Part of a small language model's weights.
Training: a variant of Muon for these matrices, 490M tokens, 5132 steps.
Each number is 128 + 32 x the weight over its row's rms, rounded and kept within 0 to 255. Layers, rows and columns count from 0. Numbers have three digits each. The size before them is the row's rms in percent of the matrix's.

# q: layer 9 attention query, 384x384, rms 0.11, rows 0-99, columns 0-63
# k: layer 9 attention key, 384x384, rms 0.106, rows 0-99, columns 0-63
q0 085:188102116147183109112135140098096176156157146149138110129119156147157129110183126169134094115102168190158162174117122162136099148153107191135153103122132140087170153168144111095091113165106142
k0 069:111121172113109152098188111076119080141136095144126118142112136124147066123169155144136116147077141107100152139155120150081105094111162127151118152099098130177128134149152076169144157165149124
q1 095:093133114082158150140109146057110080122111156150097072103157158116122180118165172143125115077122114072074111097122140113108103138175082140107134155096122124143151171105112103116074150083141132
k1 081:102118114062113093114136055146142120151162160135070134121157105112140136112070112105106103147129120192082141127116112114145166084097106141147061101120158115179164119190181121098124125104121145
q2 096:146168082183121077051095100164120055151155104081144172158127137085173153159109141160162038167130085211154157169149161168167172096138094066100161063105150141121102146127097101167147105106130139
k2 083:136118154124183132138138142094172169176077100174142127127114119110181164232167108120133125088138141117137115148113134112121116155194105133093109173140133121152117089117131142119106138137123150
q3 092:166147156150123128115137107114189179129184127147163164103107106121141112167159135096132131140083107136160103082102107069140102123132105164135105086125168110146126111101109132094161145078148131
k3 070:084177135105137106149134100191119175092120116082116098121140072118110156106161160128103160128141136107140106136137127156112081133159111099137134152123180098172093120143189080144126063135113149
q4 084:108145138165137133105094051127078142158147108074098151128140076163091121167192128116159167172145103141210129176199104143104134120120100110116082158091150191105125081135132177161110128091107137
k4 072:119099074075097089100120168087135129177141103130084164078135122140125156174089181195139136161126072066127110084198167137119126126170105135159141153128089164165109142092164102140076207130101120
q5 091:134052101139172090099100096032170127161122153120097141143149188171083121121161086101126084178087172114189152126108096101125137152126128121111157118121166162124118135124124116130138103145122151
k5 083:185142172120129192111152138107151125171060094151148127102105175125135120119111116165162142137095145170121161166112174126089135140102142132132123127146159103067162104106112142103141135112110149
q6 088:145114132108156171145041156132161081080102166131110147107163211103153068160116190108111127133106126136174183129081167120149108138137174121113094112102106064114107131115150115116134185163119154
k6 077:141146126117141167169065105148086138176102117094166132121159111052140136145182115129118160113117147118139073171080179106194159058109125123115137090154098114120115098168174111101084094160102113
q7 090:089161164089130182155169144151183107117160101125117159166146177105126100118103081147048140069180189107097130095129140147112137183147144170113104155131136148113150121139168085086138173165109154
k7 076:124174114145153166119213147110115151155166132118111092148139123170174154109118148148202086099173106157092090133160100146121161139107075104214124125176121125149138191096092116143153106125127118
q8 100:087150101114072146104079154151149115146084129159147112171198108160199165096130123076124104080108110117068088157122122121148125116146084122213132146121181126157137105155050126076145122147125163
k8 080:112131092110159099086116094147098147132137140116141127050145121136078201166080152129177169134137111073113082146123139164131115112131114091116160151095168144135118191121134150119090110088116154
q9 087:059154131144130105104150148160154114135126090167090123178106149156128113176107178148146069136141108122127127181171120117155181125120143064132133111145154136170105087139166116152130151156118048
k9 067:132106113081146105167136082064131110101165194097136116158182102086092109101124153064184178167132100085142133082110124185146094154109072201119143136118135174157140157106173116117110193165159136
q10 085:102102121082162177098134166108131123150108118119125047164107127082127120126154080123102091112117162127179122095122123101109089150139134125134139116143093119101130148135117133081085061125151134
k10 070:196129123140076168159088129148108133111130142141129143175118198109128101025109010128084134088115157170157089132112138209172103194112115159159123137137127140094124098108135117133176077134133147
q11 089:105145160080145110134114097156137147115126159130130132153052080139144119159128168164123138165131110112089103152136152235161190109098078115155078124131121130118139129120113222121101145103163114
k11 069:147094084152134174182132179190085064154151091169090112159087141120118134066090126086107115136094112153101124121131138053180139115112123097122139132144122143175106172077160124200109141100144159
q12 089:110144101072129149070157186160106071113202126106187085113159042129190071134143120175182128127154104135127118165158190087118176140143145078179139148149130186100095131103141109156157108072140129
k12 087:106177089109152113132151102140170136160168137074179152147141153164081157191111130121101180088149170117127131128127121109137140131108109135110102156134128112123114131121135121127140066087149136
q13 092:119098104076148065120118142154121173126193117113144129194133115169122140172089137129127070126149072146155107161084126152144132117120100098179169060076165139143088160097163121200172125159164198
k13 083:104109101218147129108182110118097127092119148124150094165107132133147129208168150131144160133117097154136101076158145105199125115128070142110096143156147162146144133128159122101117157153129150
q14 088:069139113128075158132095156181088159107124117098090102184078156111163118140094166168137068098100167081074129150120080117185135080083121137138112125159105109133159207101138136083164089119140101
k14 079:117140083123161145136152125084130081101205081164156152128094152141147111099123087171152134069108112172171146053174147135123179126093186172155124164144123108078160153093155098173110165118169112
q15 083:121090129112130104081152103094097114161137156153106131088132122138110054179129127155114103129138080088146161164154128141091146097156153091132136097133117120103138114125216149170170153120062142
k15 075:106164104074157072157115111156075134128144123107188152095151086108107169157155175183122142174094113079135087090131137051123107091141109091168098104130178168125142145189154119068124200109124106
q16 078:135097126163144095114119117114157161106112137093106100114138148198144166161172145151073094127184112158048169139147101142135178097120099139085139117140106100111208142166167133166136102098165136
k16 075:160126139160084152134138063151108129083130146124107144104122115141086170111124151178128109105126118109146129097094102079128120176115117144124182117056128184095104109148182108078169166108153150
q17 086:133136094223110126176119159174122133170130121102107090150184094162134111111124208139169113140081090098115119149113096150134126086106148123148114102129159108111127079101188144118133110135108150
k17 069:124097193063106165123165109105118116130136157086149167141114096164130147203049157106111035145127109160150144117093127060133143154159103118165141156133106146130168102122222120095105166113166165
q18 084:128148121125105125128093138180138177165149129118094135085130135141145131129125119178158069157111156106072145181121118139165158095086103133147114092137132133144140139098098146103159191111100158
k18 078:129095150108153112177151117162083108072101134184077149117069175103164129164055115178123210167134067115111115103163150141143101087171118091097141201165095126147038113165161106134114175171141095
q19 084:132157088143096149198129155160143158070107152124169129097124129130132129156107184163132137122168100116099158143152128136105060113111090101146136152169175118156086131062136118150117073125135118
k19 072:116135138067181092134158112069128138130119164120180177097137107149122159088135125154122149134140052166128164118179141133141145165169090193148148136115080148150103134113110147070123205118136162
q20 085:133154152163088144095168108123107106158120087121125103124070087135117095147169124121140130098190203105113082082246080182140132194050139108097134179137083124113172107094145120063092106101118134
k20 078:191135109123120123054161105080182126161114125110161128087135155121051080112194079121130124122100061109122151154061133077151115128109126154136114119104140159054128119133070106143105132099099156
q21 086:098122190138114102124124135156087104126120108134066107132102184173153102130161194162114119106079083174116118166118116114191109129116138077187065128136087162178135148142091106139149181081119115
k21 074:142153146165131200151143130123074119091090124120123114094180092107151137189134153131135173142108115098107090067147101202133061061099125113114121164164147099194099081192200116146129221171107112
q22 088:098129127117112136149143146135114118132101150142132073170165129093138143151131130169105085134168102116082109140091136106184110115097100127151220119138123167117150153111145117173151170127080167
k22 082:113142051121099146159148122122105151112145134099099118109146058132135113082119104112168123146139101090129151113194124097145173082115137139141189132101122110150132096077116131100106173133154115
q23 091:125117033136095053191109115150106125115137047110132178092111109184076115133112057056152162109136119184121129145177135102142085106099112143120136164128126134150142125153098092123174102112154154
k23 082:121149069148121181124138124162110171060113162111139112089151128154117097157098214138062144151092173114144105142124078129128122152119161121119144155168172128166085110125096053102119143136136154
q24 096:158128180079133105112147127109127149138083227145139109147153139122183169151153162097177155101166068087151123166166143109080092106139157156145082136164141157149140155100116128148095037145123168
k24 063:141085155136130109115121082107139097192113085082134088186148107092151135091147150104097125117113106162139195071162137160169150187207153109112098153112078074126105148097169165108096133161148118
q25 085:149125133104167119143101144190102147152140130137087172119123080161134139194132108145138073159134092139102087134152169120137167143100185055145128136077180110079107108132109106143188207146148151
k25 063:209151100121111136088179104155100133062148112129112054110163168149135109111168164128088147128129151191105154130161145125079127072148111122184120127144130102164193118127100122107090114112184063
q26 084:180120114099135125087119059205113184124151139136129128152117183130095116144043114113134134151056141153150135183123108075153127111088118108111082112119119149144116137164161121164159153156135160
k26 077:188118126124120091083162155131135092209157117089156134169114157125108088134123166151175078163103128114146110081136161130119130182113105147098165105132116197111116118074130124117125120124118112
q27 091:098116153170112176109143135150166134137101066140104117175072103135133101146117208139092158139145161123125101135071143077109113098094121126124087141105070127142124098151110109117144137169109119
k27 075:125138116125159079154140121124160100167135181161148097157154176116188122145091109079163116156091152109122119101112116239180092145133158131118101082083155146120117127135084114177101188182159160
q28 082:124152102128142093135166136143075128119124097146114165110101098142179089142098159125138101158177084147193127149170086117150127095145180077128163159148120145089079166133162137061162117142092108
k28 084:135154175138115104126073181148123082186142113116110083171118143115111118173119196093138103128078149139173141098129175228133141125108119140098142157137125139189189138088127170161125127115110168
q29 081:107172124120094113145159099125103133145131074150155128130139166126135161123159057129148084133129180152199221167155141167125139130116163141148049112154126137156089135122148129073133135152123071
k29 067:123165124131077140156122142176077113082119146160106137133089192114103110127118124153105140134132183093053126129135127155098070129118162171150122148154086119153078128133107127193128052137096149
q30 084:122136097066092109176127129055135113161087148158136157129117115052075167156125123082160162047161195114134150094145157140087120157131150179089179144146105125151125116110148081066118110175129098
k30 069:146121067104109131149032213144070125114171174141076174178127108173098153104155102163042138095114126065114121138117157169064148099126125142159169107119123095132168096162131216198145110129124112
q31 084:092134146086197151134164100162096074130092169165165112072111102172175165149139202127156148098103079086091130138145127171171125153143175130119146135113119161099099106103167118117105132184103125
k31 073:142125172115127170090176091091120151105127117118052165170105058057103143145148141111174156156112067136135124051095168105070100153139090102148114133128078058091085202162142136140153139113156150
q32 099:115139188150068129166112145047107125129109178142162175103172147156137168193159127139085117118123141162089149094128133165109082163224140122147107132190118156192108097084127123183141156152159152
k32 083:083149136175109129107155156161131135059077151121084172148093136088096093074118079092080078075129167139081113121119130138142181155135147103121150191133098121109143148168137193181132119129135134
q33 093:178075071111131123130078127125144105126145078134074126183109148149142176130100187138118089144134103119117130109115196077150161146149086080105124157090109083109162170194124100058152137127122126
k33 077:144134083144175123113126204106125096089103098129104083146130182089162085044070100099112103120165134160134094145129142145135110176102120131163089124141129136159099084153139155117140126168193181
q34 090:072123134160108055123141117117124080127111127128156150160154132178150106117087091196166143103127117131101168105139165161142120176116131161150094156149083151135165131180104168124168079155110130
k34 077:112083158130149144158111151184102138112076068132100097083089126159116128107160127133088071113134180183129138065127113117150047165112109163135103109098135175106097099143156122114142166085166106
q35 087:173082187118151109171136180092105145193177131148092131117121115106161124110120130119122130081183138158078143113112045132158115119111186129108086101140102123131161083122112135069128135161120144
k35 073:118164126125172144138096158114155123127114120093064144100129120135086110135061131096154142136165166125144156177131169177075167144133171115070135117108160117147143175120144063131140073144129097
q36 087:125160086078204083069109091164148148110074128124143073169175187134179172146089144083100116138108110129120119067081138122146122130132156150129177140069133097153180158120128108121141175119143142
k36 073:135087070090160115214152208109135109109113088141079138155146145126151067104066065140173138165145132135162143133070147093137090133110105126117109080120062154135093117086109129109112147148136090
q37 086:067145115133074139178151131105166169150135083155144124190168149102088150114199144175119187118109121081127158079092107081101109081114148176089171145136181058124142042092124142141150098155069161
k37 068:145108183118140100116151110134153132136101107130134117137121142127167176122098139101133126135104103110162111173152129143130111143151095186159142074094098148105100106108110109084130164139058178
q38 088:170138069101144121117143147133098125087109178176170115126129168113156134174157116184089065085096145046103199169143106145135132111129099169107103105134072106112053150095146122133125150070156051
k38 079:168163154126109078128073126110164137213154127139111122181136090115116187084111123153157117114145134135131116161105095130100141119161113120129153102069137131156144141146176134227109066115108165
q39 092:127084107093211128135140097085118142153113141157124083115138195109131116174104167130063118113143085153109156136160088146127130224187123141122153156078064105081087110156147164100076080107159078
k39 083:130148083124146159102090110117151116127111153132114086096096105152165173196106069183107103131173132085108032143072138149114110082159110134109114179109121136141096162119029137171093123147075138
q40 076:114170135152135160140113107123110142144145103184139125104100136106128153105083168168051155108145145128154125079078163120080068147113163181110151164119137143133135112119076112141131107155143148
k40 065:159159143171147097110162131089138158154179141104163154135146083108174159134107036128157140124111127142113128079158176151134163164134136151154107158159114147158170128118151118145110208108115147
q41 086:131119107104093118125178134139167120148154123144049104066063087142173124107108123098124132141097092119156088112132117156174187102132102084140130110152095151115069117195129147175136156101118136
k41 077:096134170108110165073172171117059156175149082153147125196101176153131172146182100118153116118121156137142101117108154242110104190144097115131148111144135074110116149113149124125093151103170179
q42 095:119116147111039152131124141117094111169108200149111153117146191118134067135137079076121145055145096114096180153151102144127121160152086078094150138149110185117088071138042109195119052132132119
k42 074:178138151098124139096154149144154140072065126143085087123159094115135166100154150125149133151194139193098105166116172105114183151110130130075113087131139140110134158154153171129086049120156129
q43 094:162150109094117168202089128122090070158130159151068118056120199162204201157140166107112022168112096116140095125133119104137134148170092076157158143131173090158107134117107126136103228103143127
k43 069:138138100122101104158148103113128082122125194124201112101119192113114112148094109162188140097083151088139098135157131134120086128094080152075142098126114106176095114119146170099100154206183135
q44 081:121139100153127079097156076203183133119140178101118136109077094143131053174074124100142204160125030122125159099116159177127143106142095165078157163136122158109140133116152173166130138096137115
k44 071:141109107095109164120136147142101156098180186120105151112101084091064108079122127113114143146111151089132132113151076088157134169133139138110104138120110136138128131138130103081100183111098089
q45 084:109121077102082129118181111113154120109166140160107122156079134133132084174109170116141140110096074112168144146168142149179171150070098138140133112110075086116104163134117183136127135119124116
k45 088:161133194164112162103175099152103080148166157140178103085110087171137099122163101080158132062122142147191131182172145080085138082120092114121161122122245177157106134157081109093090166165073124
q46 085:160122144130170127167092163147208130137106127106136185111176158161114093121156125094120106139075044118158119086093131067129110096140142149159105144132078073129160102136072077138131156164112125
k46 074:115130108153162127136146137168147123121101110178134163121147103093142102162131086170158188149116064080105127177119132143116129116142149105135085143102114117136141153122156125104129106117144121
q47 097:138126180118096119114144085123136114114082192159102149111066137098141163125115178048066148145151116140135159152104140163078113185053119112068120122141158145094110118092148158130113106113131110
k47 080:075090135122108148096129133129114171187143113106183092131151126093130088219111069120140113090153090149134112126133162161151119130155169133141133142142124133146124055164103156141110141103126123
q48 099:197137253084139143101153150136126122128094169191069109088111153108093143136132147112122167147137076143099132113171118111148131120125116149117162123143148124115128151116107127116102118119119083
k48 076:119155146159071137146191069114067125137149130140070130149096091143111134051157044160125088125137133119103154101156090149122155163153169209191072137154135117117173102140119111199122125132089116
q49 081:188139118131096154108130118097058146086125055169105167122085117203115101149174128156124095146162130123167109102163125108152164070142132096110057149177087142117163151116094175061154154144140130
k49 067:113157075103070083184096162120081112136144169147116115152109202124092076096164182124114181092125181143137102135163127156095127136114125143120182156155147157162094155135068112139135096150163113
q50 095:095154157167097134071086098183177185101100022094131138139153124203128166119128145152134130074133135214128149117157148113173180108110154064102128145091131128154114089151163127137122083102116138
k50 082:115107111140102149107123139167151127081125074124093093137103122213134190091172076147143057167173178140100092049124098103117101125085081179136128118105112109165131097156157140180154151143089140
q51 083:121119073150143167176126097165137105163095064152130186121124132083155011154104084124139126086115118118090113180090142127172191116114073119127139100147140152119096152118118115077105117108123110
k51 073:151083173170102068127140112126134119115130110088134107147096133143109152092196121142092117084140110127168142137102113092164109126107114143153172099137177165084116057119092147100107132087150041
q52 091:131101128089140138133148139144118081116113128186143155133191149168141127154166116143114103116161193162101101115147153186090164044084138165135095129093106088125071144178151135094139175116120063
k52 078:172174154174095123167123148088172106178087096132089116077152168207122104058157136128144137197121114109089115145124220111093099082155135157071146119111163099074094175096089099126143106081154195
q53 096:125174134100132078113098179107062121139180173162131111119140178163159156089171130121099084117140199126147074109112122160118197141160095135108057166097090201140200152115167130108106120121177101
k53 078:108136139113112107202144158112142129079117095110133150105128115078157066161107136185111141151125181161148147059123106072072115124147107157154187156141150154070106166113145153101118137129125110
q54 092:075106162144176138157129053169101095136113165141126129140181146131132139123159127112107051105155175143090215167152133078088099147072064171118159204119179172121123095148138114121136070113118138
k54 083:050150139120123148179137119084060109096116118126079119114122159087115162116122149163161131103164155172139157143102163139184151061113169126076154110073150142139127130128117135082127140178138171
q55 088:108157153058116182130123137131105111123117082092145117102103134166127102173104115197134166171080075176081167082145172121103096108135146078160136122133144170053175078155136137145076164136113190
k55 079:154104152177050150115090120092089140114120125108121151198146072114185138130118141130108136117155121160103142152151089135135156186063144110153096136104137064104119125105096187054137070081123083
q56 092:133081156169124137117150064174132125129081173107130126088197157147099128133089161153112149089199142110104146175115139163165130104151177107148161210079115158111134149139178098123089107122120133
k56 094:181099114101083165143148102129105157182130146074102159091121108086143168125147141166138179157130113154114100134173106089082142122086096143150131121072111145111159119131113096124107147161133125
q57 096:148140145087123128151164123171104136117144137118098151124210129118117156099130164119164063124155125113113185092160145108186135111097136114088150078164135169103121122101103153128171085122131213
k57 077:090040155165143116106188126183109146100160115133177148099132193100125138111204114145103141100106168155137125152112113165084169135171116102183129145187122164089112114123185113148162162111155123
q58 092:100142078108130191147142138117144075176085131178134118164135139124145084121157172144105125083153138116131123172061153126133159182135121101091094126136122136119144146172098112121132120140184119
k58 075:059151077098167137171137117122126089140119122149094115104131142153109132121215147159143087130175080130097132131167082137143138119110094140143099142099141152133093121072079164088093132066090136
q59 086:132170132119129156174121147127167146112167117142137135124111109143072095188140074137245183131131133151115127115150154153125150167148105154125091104122109152096147142178183179159101100164115140
k59 086:123108210138078114102122122155126147121185141128164124086138162186123130076148070136121135161113058152151139148096121165186147141163149078139154118059127124118098121086179098151115119119133133
q60 092:092091131123139137072085130163146125132164222164077141122106134082115126143128097103181183114147117084133189116158154101149141155176145097144207104081144085147064132053100142130115102086122164
k60 087:108168139126149179089120149116145125062098114135172141197088125076134110067138126158149095100146118126134169115152110173099114141124110099105125117152135085129120141171105154168177064166134084
q61 094:148144158111129139120124085126139150132116129102069151085126091166129179133111097167142103125108136130138102165151147121165112109087129147127137096153080174142120099129177142145120118163131096
k61 086:142091140126138125157120141138090137183098129141141122126100118149138121150113180107073147133098145110119117115099080106124131062082187139091182109130132082125160109130117112105111120152158154
q62 087:160144100109082161145088091179132100203142136152081172090086085143130224125146170122191219145139116169112105143152163149118128157166155129158116140168161129133161137139127224124119133165087097
k62 086:078156162134097125131117150080134171146147105171123136089126050112099076098159132092160158151098098127150130168110145115124104168142175139145073123135130117140186093163065141061098118091178131
q63 093:140171124161100134095152111136129133155103066138089203155126066056099077114169109149159176100117161102120131130115160143110133152148125184126119060163139051101130136083139124114122087139170100
k63 087:164138164157139081108075084147161133155153153106097119055097114084085184204099160126189119116134193129084114134075159181164112136151158094096156145089119137164143114147115162126084111109102128
q64 097:138146121109119171102136148146170184123138109146184124131112097092149126127197088163113176201140117142113135118080147173126097120123107157144120196108108091122143135164150176082135113116145114
k64 085:152169170132098150155035183128128088114129143136153167084135080147118149122132147088098146153166067098128109170158092162079144100161121146123178101125183173121124158177087152117170118092069152
q65 089:158146145188114154099124110052123056119103178122151119157163103102163175078093115187117099058153112100147120109144144100152073180159131145124140157123102212155154124136136107137061129172106154
k65 084:145089169115114118114142074096115136144155105139112087125194160115104131151116083104152094129118177082123104072106135180107147131115084121098132109113166178086150047126126133092110168160080111
q66 098:083112086164107110155118151090114110162119103135118222143100097109127188117166088074144190152167109119146124060137157072169060122181151063191122160143126107173138148112096115109133147138105138
k66 085:092122154120143134072140188146220132069146111147154139113096127081149081114097117147130147153139075170108136074147138076070141114147184128069092133134123140176131122133181081101141169117150144
q67 095:147083149179118108185144150104122168185086121090113101134132179129174207161111137114173156123176113135170192168149131119144150140170111047130164084151165105148105150112136131203098149127199132
k67 089:114136220140093135137131144144051205131092087119121127053159167106089144165124139127139150092126078172135142113159136092124104129146168107120108182164117151123094167153093126098110137101135153
q68 097:108150173101155116114075155170123138112126089173115080138138132171167155145080093112120063163100134124127220132132096172145175140099181129141114153110092136150125177088112121069075123065168071
k68 089:117099138143108121159121148186153094130057109150114169071085080146109133179082187094074136132142143156142116143103168094131144105065132149146112108138148181153084178106124185149126088143094079
q69 097:144101131139126129092069102170153110130145147121136155147139148145167138169130084104123063155193153147128087169074097130106215118136160109178170124115094068155156100111126137148166147192118168
k69 090:073120101072150083096136128131123107090136141107104171155092109103102167099120101114116111152174154087116114114183135147068129052143147094154104126142133151091138110114144088130107095117153153
q70 090:174139210167218142096131155157109110108115131120142147065170108118144127137126132140123115142167104118112132125172154103150183140161147069144111093121099137105063146108141120079162118140149131
k70 089:138096140118128049088149155168162142121153152163129173182163102155083167094123082185116143064147077117161130138113059135093089146161097114097154142107086114122136128117145173108103087121101080
q71 098:161145054156092156077099117116197134120154082122129112087163223127103101092098176122112167173100155096187083120108131094079114104155115100175134101155143165141090147096097155161143094167114072
k71 095:121109104109165101154103199182121104151122161122179148135136116081118136115166135140089161127148107142154152137198153054101163046151175140103097127165091192130078105190150166138091177129110111
q72 099:108148047097155148147113161078158084169092098172160110170113185135141115086134150116163048127116137128137078105107116168154212115099175102186162131116091037080115194093160146084136115102066078
k72 090:077147140127098136122145174115177133155070163128125159081090136181145110147104165109125151194121114130131175119112117186114110152103176148091122117100169111152117154182098106113125169097134137
q73 095:130131102147092135100156113105131155104137089141136088136159124109145167133174124151133171070097129196186094104110139087050140169118081155145131128125113119127097130086175106096138098078098109
k73 086:167103088169135066083135103164100089117129129163098204126176164192089118089152087153079121157100129105094177125161105147121147088116123106217114160163131146091187097109102115109148155137088155
q74 095:110148126141141117156128130068117147098135134106163203155208141056138084135100131103086140085108138155158136072123122113120130158126127115086103110110132155125099092120056083144163062138175122
k74 093:116154195111170091094166123052109093132117144088173134077159140136176154082145118167139165141110133127074142134115089126122136114114123175137149089126157129129113134135168025144089147134097134
q75 090:109124069139091142137140163119162185145182098109107133105082175138143102099106081139154167097131129118125137136123118111085148212156132149136125071125089137151148143077141060135209078173118135
k75 092:144141140109113164084147050107134141131146185144117153135172144157108097142056082141139169133160135073125134099124117146153171094126122104108170086155145161196156166141139120187142170158119156
q76 091:136149155173094170132161108152111109107095127191140093150128181128159111158190184107063075151083125086180078090138148114146062092141132096146127079117134136137115163136139125168125134103114115
k76 095:105137101122107087107085077106116143141163165118122085080083162115168081144093186129146115153118190153117113071179074113111158255115114179108171151074064113162138141140157108129129134117170115
q77 094:097094172117112156079112147156175137117084171132114140101117137199091211118141107078149163133124106105162172138066096101094099125192080159133135089120120097150167131128184192064124170115158101
k77 085:120111169116135152104127144172130188116162126126151092128192122120140159116124110095137145178170106147116149129171136184135123115122142124156075103107093156187141161095138169110131104122141101
q78 096:181165157108103115100155130086113079121076087102139126100175062125160148156156064180135139103174087129116156144170126071091176142111155149164139144061105123098128136202183081100131152131160110
k78 092:107150146117196139144210146126117102103148138147213141116156075128131117135141123126113119117160080149145128116106177174135112138145167133180119118144173136099170163150176150048120125138109107
q79 097:113091175079105141136115166048134114121130109150076134103167088138163102152107157126071083077139075123158054146106119111141161120143173030132143109136142136099109095078150093085191143174118142
k79 095:125132119192164136066105164097157109099103114174161117146093207113085147118097099138166129125149080100097073151150126143173107075165177112164220119115114122107058111094147120129099173148190125
q80 099:085121119123136134165115137190099112134132154180126090137188085116108153150058037121130115152200144148150121169155097140126161179174142132177094072106119136077162124143106143094106169132095124
k80 090:123142136155190147178129145083100130151112111124127151096169141114105145097037072102118101170146089114108157193091075166121100192147112147146077132173104087123066110112123158115142143138159105
q81 097:150091131186143107184152120105161160127048145131106150167175187127173104202154125126169050127156180110088133122184168138165105143156158075107148124071137155112131153148137145176140130095137171
k81 101:187109110205115124109122127097123144088151108131137131165107176151123081168160047140137085089148084147153100137080159187115113201147114138169159150158124112164094146089197095168111113090092143
q82 094:177154204138122126088120173109105117135164165103127155123176105108159169122088171123146212112106131109171166126117109082111118176126122126134158126152115057114151122098168108102127117149164183
k82 092:107171173118093100117114135175131132146134116117090121105143097175091171106089115117105137131172144139113086157117104059122116144134133126106165117100150084092144155151178116150093046096113167
q83 095:165104091178113088176138134163128141162080143140108088108148145091118144157138152147119130050132131107100165120145149149116130127166110107132144159135131146099093137131144165160127136141151118
k83 096:081147154117113096163109118178114126106127161140109115146126171117120164203111159100106114112116185119057112151120156176125140127125194112140158128095161096122109155123103180130126170095142138
q84 096:171147113124128096103135093153125167098064081084141164100074100142052116141104048128071113153101060117122128120161092101089115136103154155144179117147094076063085113179118116147162117112107102
k84 102:028126075118154129124136127124140088100139137085099164101132144104069103129070147111115121205128135123129155126170100177130129107076160105162115112180184158121143123179119101116157135111097122
q85 095:076145129119160072120120095126104204096081128108047128092085190161129139184189177183080126154145118115122139103169105142110120128139147112145095134137170169107124072122155139112159139140110075
k85 090:110109094119153153107115081120125152101089098127036116073088199099083119094111122093125119142154114122141086062112097128121118126123118117153136125169168104153184097115149120119121183131110170
q86 097:103128142141115136132123150172090072134114119111153168171144114131109127156104124140154122143107123169188104165127147132169148101095079141083102145178119096086164152079069174121120132158141110
k86 097:116102119147172096154095161150151079161114140113157147160112139159116139159127113161115158134130138113144111144093179060141153097103137147067148116114123085147100147088069176136122115132114112
q87 098:130135107149147067169172085195150143090090127158114092121194097135133130169210144137100141087155165117164107109166157126132166119125068093099108108149141082145142130109166163153154099130137177
k87 099:151157143114145074133191086135163112117129113093152154114174140106082092101149112119129166120136129175131127179131183208109092103127078120110095147081121167185188178140121170097108147114152144
q88 099:158131113078081097168129126135162123156186136150153118122138163093202173109160117116141137109090172010097149150158173101156127134125155137101145104118134136131157093118127110134120119150132146
k88 095:140105142119130121189143167098165129126161151081099141107124115165147148199127139046152104129114115138126104146131144070153151096166111107023103129082157102158132159133066118127159077111116173
q89 094:193104108115113101125130100157188145119123191125160110104187158091081120118147126136148100148132080146081171123085078117151161153139131108154199102093087123129138134126093150097164108077155107
k89 095:131142132122138138090138128110124108092152163126123151126082151086135143115132133156086148087126123145134122098145103135149085108097110127129157132137078126150110114121168106175155121071121160
q90 096:138133084124157158127144168168171177118079110111120129055169157094133059130150142109100172150206217135118147095078120165123156125155186113158076144153189115173114120164134125159134107146124092
k90 097:119125170123114200118119105114127129148163079085133138099144164104064120104116162179123163170165139176115125055148065124129125140140128116121143131131140155143095148101146148145161185127149140
q91 101:156136118116119166173114117143165079116171126131148111105093163161077161153102075110101133080106163146090121135133091099176109142141163072103070106177129107150186221160125108145142070111091105
k91 103:166145152106130148225110096094115123108162116136085103132142107110116124060148148114145073099137103165136147106151072150053176081136146121100101113189138175055118159144139147092121118103154089
q92 099:133119161134108133164066111147134135129121107127152089101127093113116090079087115126138140136154105159113140108157062085140103129107091189093177134090149094131107092123130056150111105162114105
k92 094:106115141151109091139098212137131163138151121126144160112144087125127127136134156135123079132087084103092082149158118045149119083121129117079186093118161184110111063134124139116145128197150125
q93 090:167138135149159190121140088107152179101121180142167123167182156098088093090150176155132123128123138089158153142102171150114148086139129160092160173142138138134156114091145115113134135092163163
k93 091:102117150077074132117107101110128168054137168134102125160118198074083048102123144190108147099185155096114137117115142195091130159114098159137120100162107121124082115149139125101139112089087150
q94 098:099119159134122133115168156096149141074121165118114132130132138149110144120166155085093128140206110163148142156151170155084131139098112089146128074118088075082150140155142135102153162155123101
k94 102:112131139149126129090129188105138137087124133112072156126160147197095170166112118105081157169174155119177159069110081112089185143159137124182101158128126103139145114166182149127108151077192174
q95 104:186169150149113142186130111105187116142094123147098143170082115135103171102090109188169065050150132126120117146130188166148162131188111135048159178145193108116139101121119157108122133120155117
k95 105:115196127151121130095177159074079067148114150164196137174115146132057114124150148123150113100154171115112145095166158072139132136143176138064151137146184167126171156094161145149150082129118151
q96 097:112118064114125164102136129120123139150143141146136149110153085156191188121122093117200209163115119136108093148118143100161128106206104120127137082204129130158190122179194139111145120167061142
k96 099:183098136136123120165127137096142121115140104133187099120147106143143167152137140089137183187160071117190146139087100175124147118121116136171167098147142132107121104117154137092041109154119121
q97 097:150091130126101155103178064145182117118150110147061089092148092136111097140107149125139130124093141150050085103128084111099117141107113095101122147126127136128067099127169151145071156115141139
k97 098:137139124093137123101117106104080139163177116068116142194119102140124161143100137149124130141154107121126133128158116174101085094112149115155158142139151063155140160143145125122135158127134075
q98 097:112134103126134112112146187083107172119151108117083120165101105136123155132162129125142175166168120082175158122102162085110076089137117140116114148143076087126146010184133080134125130115098161
k98 096:132138164125104066124108172130103144121118105141076114152137132145084111108170127096157123099139159090122161072161150055097104103115125112140085169119144121130115073114080149123151130090143149
q99 102:128121121132174123114141120137153101120119150121143111138190108150145164115153062195136160102159123197132154113100223169128070133118117104146119091207111120154089133152112124143126172077137182
k99 103:139144211110149175110104100129124112152113124113128100145096098077108105086167178121112143140157126141111100058144082188088132120143113124132103156159108118144196144113109138180125186082131123